Part of a small language model's weights: vocabulary 9319.
Each number is 128 + 32 x the weight over its row's rms, rounded and kept within 0 to 255. Layers, rows and columns count from 0. Numbers have three digits each. The size before them is the row's rms in percent of the matrix's.

# layer 7 MLP up, 3072x768, rms 0.0337, rows 1562-1627, columns 480-527
099:170125100129141151175159112157112100151172142150148159144121113124071142157105148108189125128123134139150164169103125152100163082158095098115061
095:108197133188126173090089051053181117095114104102139122153149183096100118177125086113186099134159089127147176143120148109134172182182123161072095
099:105159101145135155106106063154108144133119100142144111119089125102131084180120152129154118092151076145154072143111085170086154178114165103120155
097:069090089087119048109053077111143106066069143146130095114133115135169171129146146099147161115086123102116102130053167168112089139054122157159111
104:151132161131100127135136123122099136126131126090143187093130105121152169105091132133105156069079148129130110142076133100087179107149124105092148
107:134075121112201124157133139117070071095153151174145116186079094117116071120095107093122127139093137104117123148102187099154107083138175085084163
104:143113142141126154106140148139104088099103155113123127115129123067118097152086134069108102063093121116111140125088168109151115223152148154109063
102:167190121067095129107145104041127128059091132108098139116155119107187110108108157146148135126067111097116162105103143074082164142096148083153090
099:074138152094181076104135082088160084101189162076085149161156079084073091122114161143134146126134185135103123115120161087152163107119145108124112
094:162188154138166153141158085152069110129117151140115144163096073135150167137152151076120156098157083169163108098137098078150091147165083150111128
094:154092156114176064091161090119072175147138146158147091098095191114142090138156090100177182072149113133164141115079121121088083138061142172123109
102:123168191159113147157113173129105140105178126132117154094137154118142115118100084141151116157109106108154090138133157086172121164078168069119137
099:167207195112115073077099117145086084124139093143147057081157124122132131112139123125198180151110163098168126092129129168134143158156097108149115
103:123119096136123128142120086117105121147122096142118100089134104191136112134140072069102096107103201146122135154122159136160130183161063168143130
105:123109143133132070162188129143091130088128167150086109057156152121158125146094197083177124160080144140169110128099123099139107167107168144111069
105:142143107113171149103126034084064108094096175200168122143174144154109123190092165177137092124143110134132147212136157108068137121077175153121088
101:138186129109122171079153101146160136125079162127086107149146153102157170129165163097092116140173095158142171054154165185137088137088078106188104
095:125143134142092134113090072187184155110116111124142126173097116123135152161161120145145133150155135127160140133141118168105096101049115055103130
100:126113074138108102147197152182053087113136116090073152093099188136129110198091146106091066175132099104141153177142120164128089140115113132158036
098:111112114118118079207145140126084163112160149120129120081089187152113090129164145144113134140119093127169125101120176140074107125169106072104114
107:163090119124170132117156108126147103115171148086148117172147133124128125180130128173128158134097158176179158156205173169055152161124107142126184
106:148177110103124099118096111066053134095173169211126123142122075144116081132101105136178096115126168117131143148108161156130124113155167130101118
100:106090103135101058095161160121115080082152119135108146106054137180115142072110130119156135184097135149117116119108069114136109132129186126133156
093:143131153125130092171137105167169143108138099194138129074139102122118183091059100099166113092173193140132111130038130094156135099150148123146078
097:088127151212087122143156119058116087111094153131156094070135115085111143127144147046135109077158120118121134122162130170123108161192125135127146
102:142142099163107068134097110047124082126190162137147098064083114116121100123162092151143088153143075150156131117121108113075095140092145119076136
101:162112118068196126077170112105124122142127179129105135096131177146123119114184142126126103151120141088150158105103157127086141179166135125136148
100:117154087121095154195126143135140072112155118150154117140205094097152098147136139148156151134110133136132123129099113087135070164161141111135128
105:084088150158176123133109105050079096151155179092124072096155158111126131132097168107118129167074107116135141165110161145123103140162158110151177
106:087119090159154133112178112145162141077116146149118075125145148151131150171148191065095065113137162075133161109164090131085156121172145121121099
103:139128154141119134090179128082120124140098105116132101128127140090102148159091069189089090146084126113162193151101196176176151124108142085133127
099:175039179120097104130121097121126128119109118079124150168161141118119166148078133128123180100140091045122160101109135111125096130126117101110081
107:136128064165144161073098122126070092110148112140102106152105149159071118152141183141147072107122168118141147137172158150131069123170130120118116
089:087075124111113059045114135162105139125131122108099107156109119100102177137183138150155093143143118125146192178140095155117089072068174090112151
102:124123141100087139218130096131135138099130113065135120149055153145142175131142154161166141129065148053129152136126180168114170113135110107043130
101:090181170222187108097079061105135115125131157142131110124122077119140097174102146073114086098172134082122119147139141195054168164069162169152149
106:092172133119117122070123124039132077155077130191088063171129167111119158156163139113108129062132109151161122122168168132129109154152098154141156
096:156127111165118120107180078125108117086113140140116117125142107086089143158050114104132143153142086144159158141174123129133169111123149141103163
097:123150168125154113081152071076125106115112142156155054086089182103156154157168142111176147120032148082161144175129122057152100158197160035127128
100:089130135075106096097073111172079131112167132151127084088084161126116112142136131068121105130091056096151121180111177129132177168130115068137065
096:156133137076146123128139107145159129113110107138141148125075155128149048119128163057097096049109168138169122132165173070148109093140170101110167
102:125137093128113136087121115158149118105135159086083170118134098150137142145105077151143097081078144178131160148169142174067178151151117161122147
100:114130056073112085108129083192155141103081137160122168113117121111158130088088110165157144131118172051165094089098168097112133170097138110166133
100:163105121133165111116061104091149154152113131095098106157160134111095144137169115079170127147120166117118077107166123160142148100106066130136050
102:148080028099115161104066139103150089093137129158139182097155140167121137131157120120138108097091111137099141063175156106078079137102137086153172
100:126164081123145152124125156102113116136156184110119086174138138126151150137138114112099102098194073097131148102140123177058135191159144102092136
110:096139116156123158108081133082083113122147057130083099134144134138144129198120099163160101094122114105172189203156125212151096131133104119130115
105:141166095145111138155103093143117107116154133139151111133106155082097126153144145110136115076142168136132141110119171169117157082145083113099116
096:118104120140121125100129146164127194068098124096114097096065171116167123142114110067086143128124101068112145143079142147156130169135151151108127
097:134088140128138076175146050155122122135096077171113143145094127137146119142131189137137122116123115101117172208143147175109070100087117140176105
100:104096111136102158118148127117150086116135145144095107102173145148113139195140161191134095075124112189127109169139221086080155129102124074172101
093:136127143123096102122107086116113094199150151198138164098148145135084169139091178077173167086105125121135168096130161099177114134133121164107068
095:120123139118146091143127096097132088121169094123099164158124127178161124113076122103115178159103117180110125094129120134150163148114124119117090
092:107138117122151122175147130167062045126113113123128153097162095123119116091114107129137102127122093143083110140131126111148112138116127152103090
100:087154122112167059154118110132060095105134165171077158116155187116131142111062131075104105151139140091142161120103119119126098125157159117146153
108:099073077103173127058167141093000121133149136126087120144154181144157172141082121118090125191107095179110150168167136141119123150117184106094133
095:126138139104100143091113110125122068105163158137086138085166128120109108117160109132161118117126169167097160156109142112177130149115148129105177
096:142122164151093104094076161153056072122172145130169125194138072128182107147084095116160127085088095110122158164053101149108169186108208119136112
106:141103102050073099138147057127161085161132137144122154074101158133154155177113124127167085170118140092125113101098205129120120135112133150060113
101:115204137095083143093129149160115095137153167118196103141124135138186163177084107135209124102110142050142148141120107104092125129145183163077133
103:193127093143131109129114100098086110143100136122138110102123163102088097120169173145139118070119108124115095065083137157107134163114170079092201
098:120139121109112118179088140117116119119097151044069103115107114116106103128141171118136111087109083149200131108139177129082134148177169105141099
105:132104160104086107051091081105122150144167109147118155139070145066142129127145119130107143086165085088142138110158112128165082161132100132061091
104:127173133163100170083148137150124135137115118153098101050147130195157160146143150135161090161133156104131110111137164098131161098134082097078109
100:108084143111098109114154130088096092133166148101118078146138075121158130103096124119129080114139104105169099110100145229085112116127146177132161
094:114146178076148127109115143175133135170187127105152163139161127142124141192161143083122151059091088169107135072067143137088096096107187090108127
# layer 7 MLP down (transposed), 3072x768, rms 0.0258, rows 1562-1627, columns 480-527
096:084087154129152079100121160121087134202028120159136138134137151124081086124072098126152132157066149102108074179098105161153167151142141133146129
093:109110075066105128137072168191077095169156120111128146110148141144183143128113219150144144124129105079132125129170151086127128139199118129137104
094:106104131119130173156149139091133153145165100125127146032194132113169097182110112128149175112182156157139145117174167128114125121099103153108081
096:096164144148081114141102158122161130112142110127119117133157125112113135151135100142162071147141157133131145067106132061172115140085165112120143
092:184133123160099123152087098099139071097112127125074132128063139091128116167151138134138131158116151098118151119141091152164080103107141116153110
103:114117138149156127097053187153150149138160121145094109163151150170147136150109134134132130114090104103107102140108090182207122069175136168120103
104:133100178119127105100132195143172164093127137154066159124106132099108167166084174133110103110095129065128178141073160128158151116088181173154100
105:085138137099104188120136120112135158117129131074096119148116158137151087165085147186134147128100142094150140156178122152135122104127126149092111
099:102122098118143125107154128145154154110153121112154146130151115078149138168169107122122111160166135099122159124182137147167137129136128138120127
101:112161150089120075076155124118170140095020138096121141122160123092080115167109105161165064141183140108126183143133151144145117166114118135134102
097:155138099128101077146136147119154120096114163088127112114151131135127205180069139123118143161157067077133086145102130146147123168175131111074129
112:091123135146130170161143065160145130098087110088091113112215142147089197111131140151104134089084102116070156065106134163130142166131137074099086
103:188202095090088142096128135075108073127096115129069150086152166087171115140146029134207121137071135128122095132183131118150080114121148088065153
100:183132137174189100163158117074185150137157149109122142077076163166121062070103150117135132168149167186125102170111107104124191183131115086156177
103:118154119115144180156194108090114129159170201166135210162161135087185056152157108065219119174091186115080105179129053160079128054063138060143112
106:196118138167129133101127154165080105191140131136127193167143078201108123101089074119085115090118099156113124126187079180063098124045118155108143
096:074112178117139101182079140096125149161158172134161218085105135082096079125106132097143079140144144121086077191133133119095121126097134132135120
097:095098076097101100109111113129120162129105109120129115160122154141115174121108135154117116144141151114130184114149126081183142135121109111097103
096:126129102159160166118123114139149109167147175089164156139127145165113148122127141092136163129087150194094171195135139117116128090183060139087098
099:142113106151172103118081111114147158142109057054108150173158145105111148117079037151072119113157140067145122053187105114146122122137081115105184
108:131178114162151180178151067067135157166087154081131077150122172162114156111124082111102128115115144104091116155098168125186162164109108128140130
102:110187097066206104145156148074066129129126148105106106080096145117124124084123052099095138175169115181120103121164175150127140114107143099123115
105:121132132144151138056120122140107191132132092105106153183136145171108155143155160132143100141189217101140160098165093097121152170134013090182129
082:154088113136119104088178126157171136086132122112126134173130130152151078190141156165067130112136122153140106102122174096142140119112136122137159
106:123065087108051129123133143119156077091186084126108119090142106176097122163138130122138110135159148139104151045128102083127181183153140157104187
106:141097126137155134140087165101117181204112223163103131076164144118191199097126124139163087178123160110136076130090151137154140127123146173115113
113:203142115146170172116149091130120051157147112102089122149137137157156150154145119117076143146098070129140144173121133073139129155120102174145122
094:128119111133128095097136189136183184137197101172027119120117200154070133086139127155137136157140127148131102138139097097168123099085118130100170
102:072070079151130133171112105102100097115128114127163126120108059108100173151072086074144171112076104117137150148146184119199127199134102140118131
104:137162136143095112094130109117197117177104160124129105108157156132021133144118167117093160069159130090122173088134137123139126194118120149141194
099:143089175129097092149140107117117183045116106151152167105095113156185166112102143148126101179140128126156087179168134113072132175103108170155119
096:139148167172131150109162131148072111200160095116165143126128144068131107169135143119119100109160095175112080099167105182106128067111090081141158
111:159138177083150134105147060101136122159113122167120104136101121137129112134039139076103136155139133083105134075104080152104126185162183049180096
087:142138120096116200199159098152125109055180111110187151188163087123122099133151112098092137143105085044134171132127185194132126130111063083109144
103:161176187114142148101097148117101106134133155078163177140080080158137109109104095050154139089095141106113080121155079140147150166078147132099086
098:167153197166131136115177120101149167121140182164092142044193136135074157158168122055201121109126107172083090105139127173147127116123142104210157
107:156135167114079161156144078101129043120163125090163137143089186146124156133076093179134126140149125104156140160108152105182112064097086196097141
100:122109141160110102123103133094127138075098138117127105202126072127128190166170158128128159156074084112140135131142163141095134167129111087147154
097:131116078125163133200185150148168219092143127094100095098158122124149115158131094109082085106109189128125134108098139151145069107075129212185157
100:142113054132138166180169128211122100158171115077119099139111133186182096151118132128071127134128167123122173125091183141151147107147142167131172
087:110152117106095081127067135168111164125149187142170150075130153130082165137117171116139093165107159101130153157120141147136069173166167177130116
110:147123165128138144125076130128131170158060175164158142101138143097129148124133154139122123149191222114137101121161106177093152095161103149102135
098:148107135148149157115112173044109081227119145147120051119141101097079180160198111098126131072167121141127211144146084141168171131134126123114119
106:087097110083154070127135163159218155171038162085070173125078132170124189140139147173163119139135162066128139126107114165200131166115127073126129
099:124098088185084070106070155078162113142085112117210092191135116109097157135097141161097127176114186190111122090164159162166122175133145157144093
106:106169103121164114156094086090119124170130143139129086159071113176145181102126098126119138095169100102148142142120150161155107133193188187187129
102:129138119116137183187117059121077158122149186119114127111075070125138137056163083113083083139148123137152131132108112105124106127131133157126130
102:161079153161121161169155115113144094172124120153117161121136131096131170101111170153100175051120167086140126154133105114094082092070117168087131
094:137128168078118144150142147174167110142120131136133107145117047135115101126131114106187077165128130115121139148157149120127152133113155165113087
095:147126110146156136104111065132151150082138077142176155151062193115106092075169126173084163107121136122119121093145078145116164149103108105095100
095:191143095120085152107091101111133113090213160105128153090112149139119096133120114071164132068093127148113079095163135171119110095122123173128093
100:130113117122160112077146128072104098126132110153124136161097117174108127098075125152123116161128148120056134128088091134174107122184156110179137
094:116186118127103115132090139147103148101131074166123101158150146081151240175103100166164152165145137091172147054133085113167129113154060131180119
103:148135102165109129110108104185058165144132132161112141191174176145142113184106170133147104099105143104151148109140133113154135129077095166101186
093:131124138085143130153117118145148144124107107162133058140139075162199161096099141123154120152127114164050151118118125128086152111130180156173074
102:155170062104089120125112122071174161094188160119122112081155139139071105180181154050108122098155151097081131111097166162149117165205123100118202
097:116103129172178072121158183119096091092101142135124116096158090179183170141081076120140113076076149113135085097174129099123159153043115143179163
091:087122057150148143128150134179110115116146143102152114139162121146118112079152115128132143120106185102135109112130135093125142087158101127059109
103:164194152113122167126101080165153170101142154129182082179131135139155124066121167096144140154111088095146130198114132165083147127187119126175118
104:101136153074138129144091097186085157140106112133172114099094206106145082121085131112138133125113164108119068138124130164054140106139141114129117
103:106166182110153141137103173121159141178161186123169123099144076111144141067164171100055108128163191158116115138147133141148133092105154154087091
098:130097128133145146175141150103161115167131127150113121180065135095103151123138114125097108140114097056125142057092114127177134100112130142076155
096:105066153165137100104124158106121173143128086158131153132097177137090162108124072143154122103134171162093139173155061104148147160126066183124148
101:076073081134085117137175154146144106177109176128136138121109175109100166184100161133152100124145154156119140161148075111090092114137147127160114
095:144061128140065141153072136185106113170155138192122138105113150054147155140123151077111125104089131094193144068080100081184106127092113088098145
090:136047125094167129132106133103110133090102132159202096154136157149144125081073112172113132139119198153127155136093083082171109136200112167107130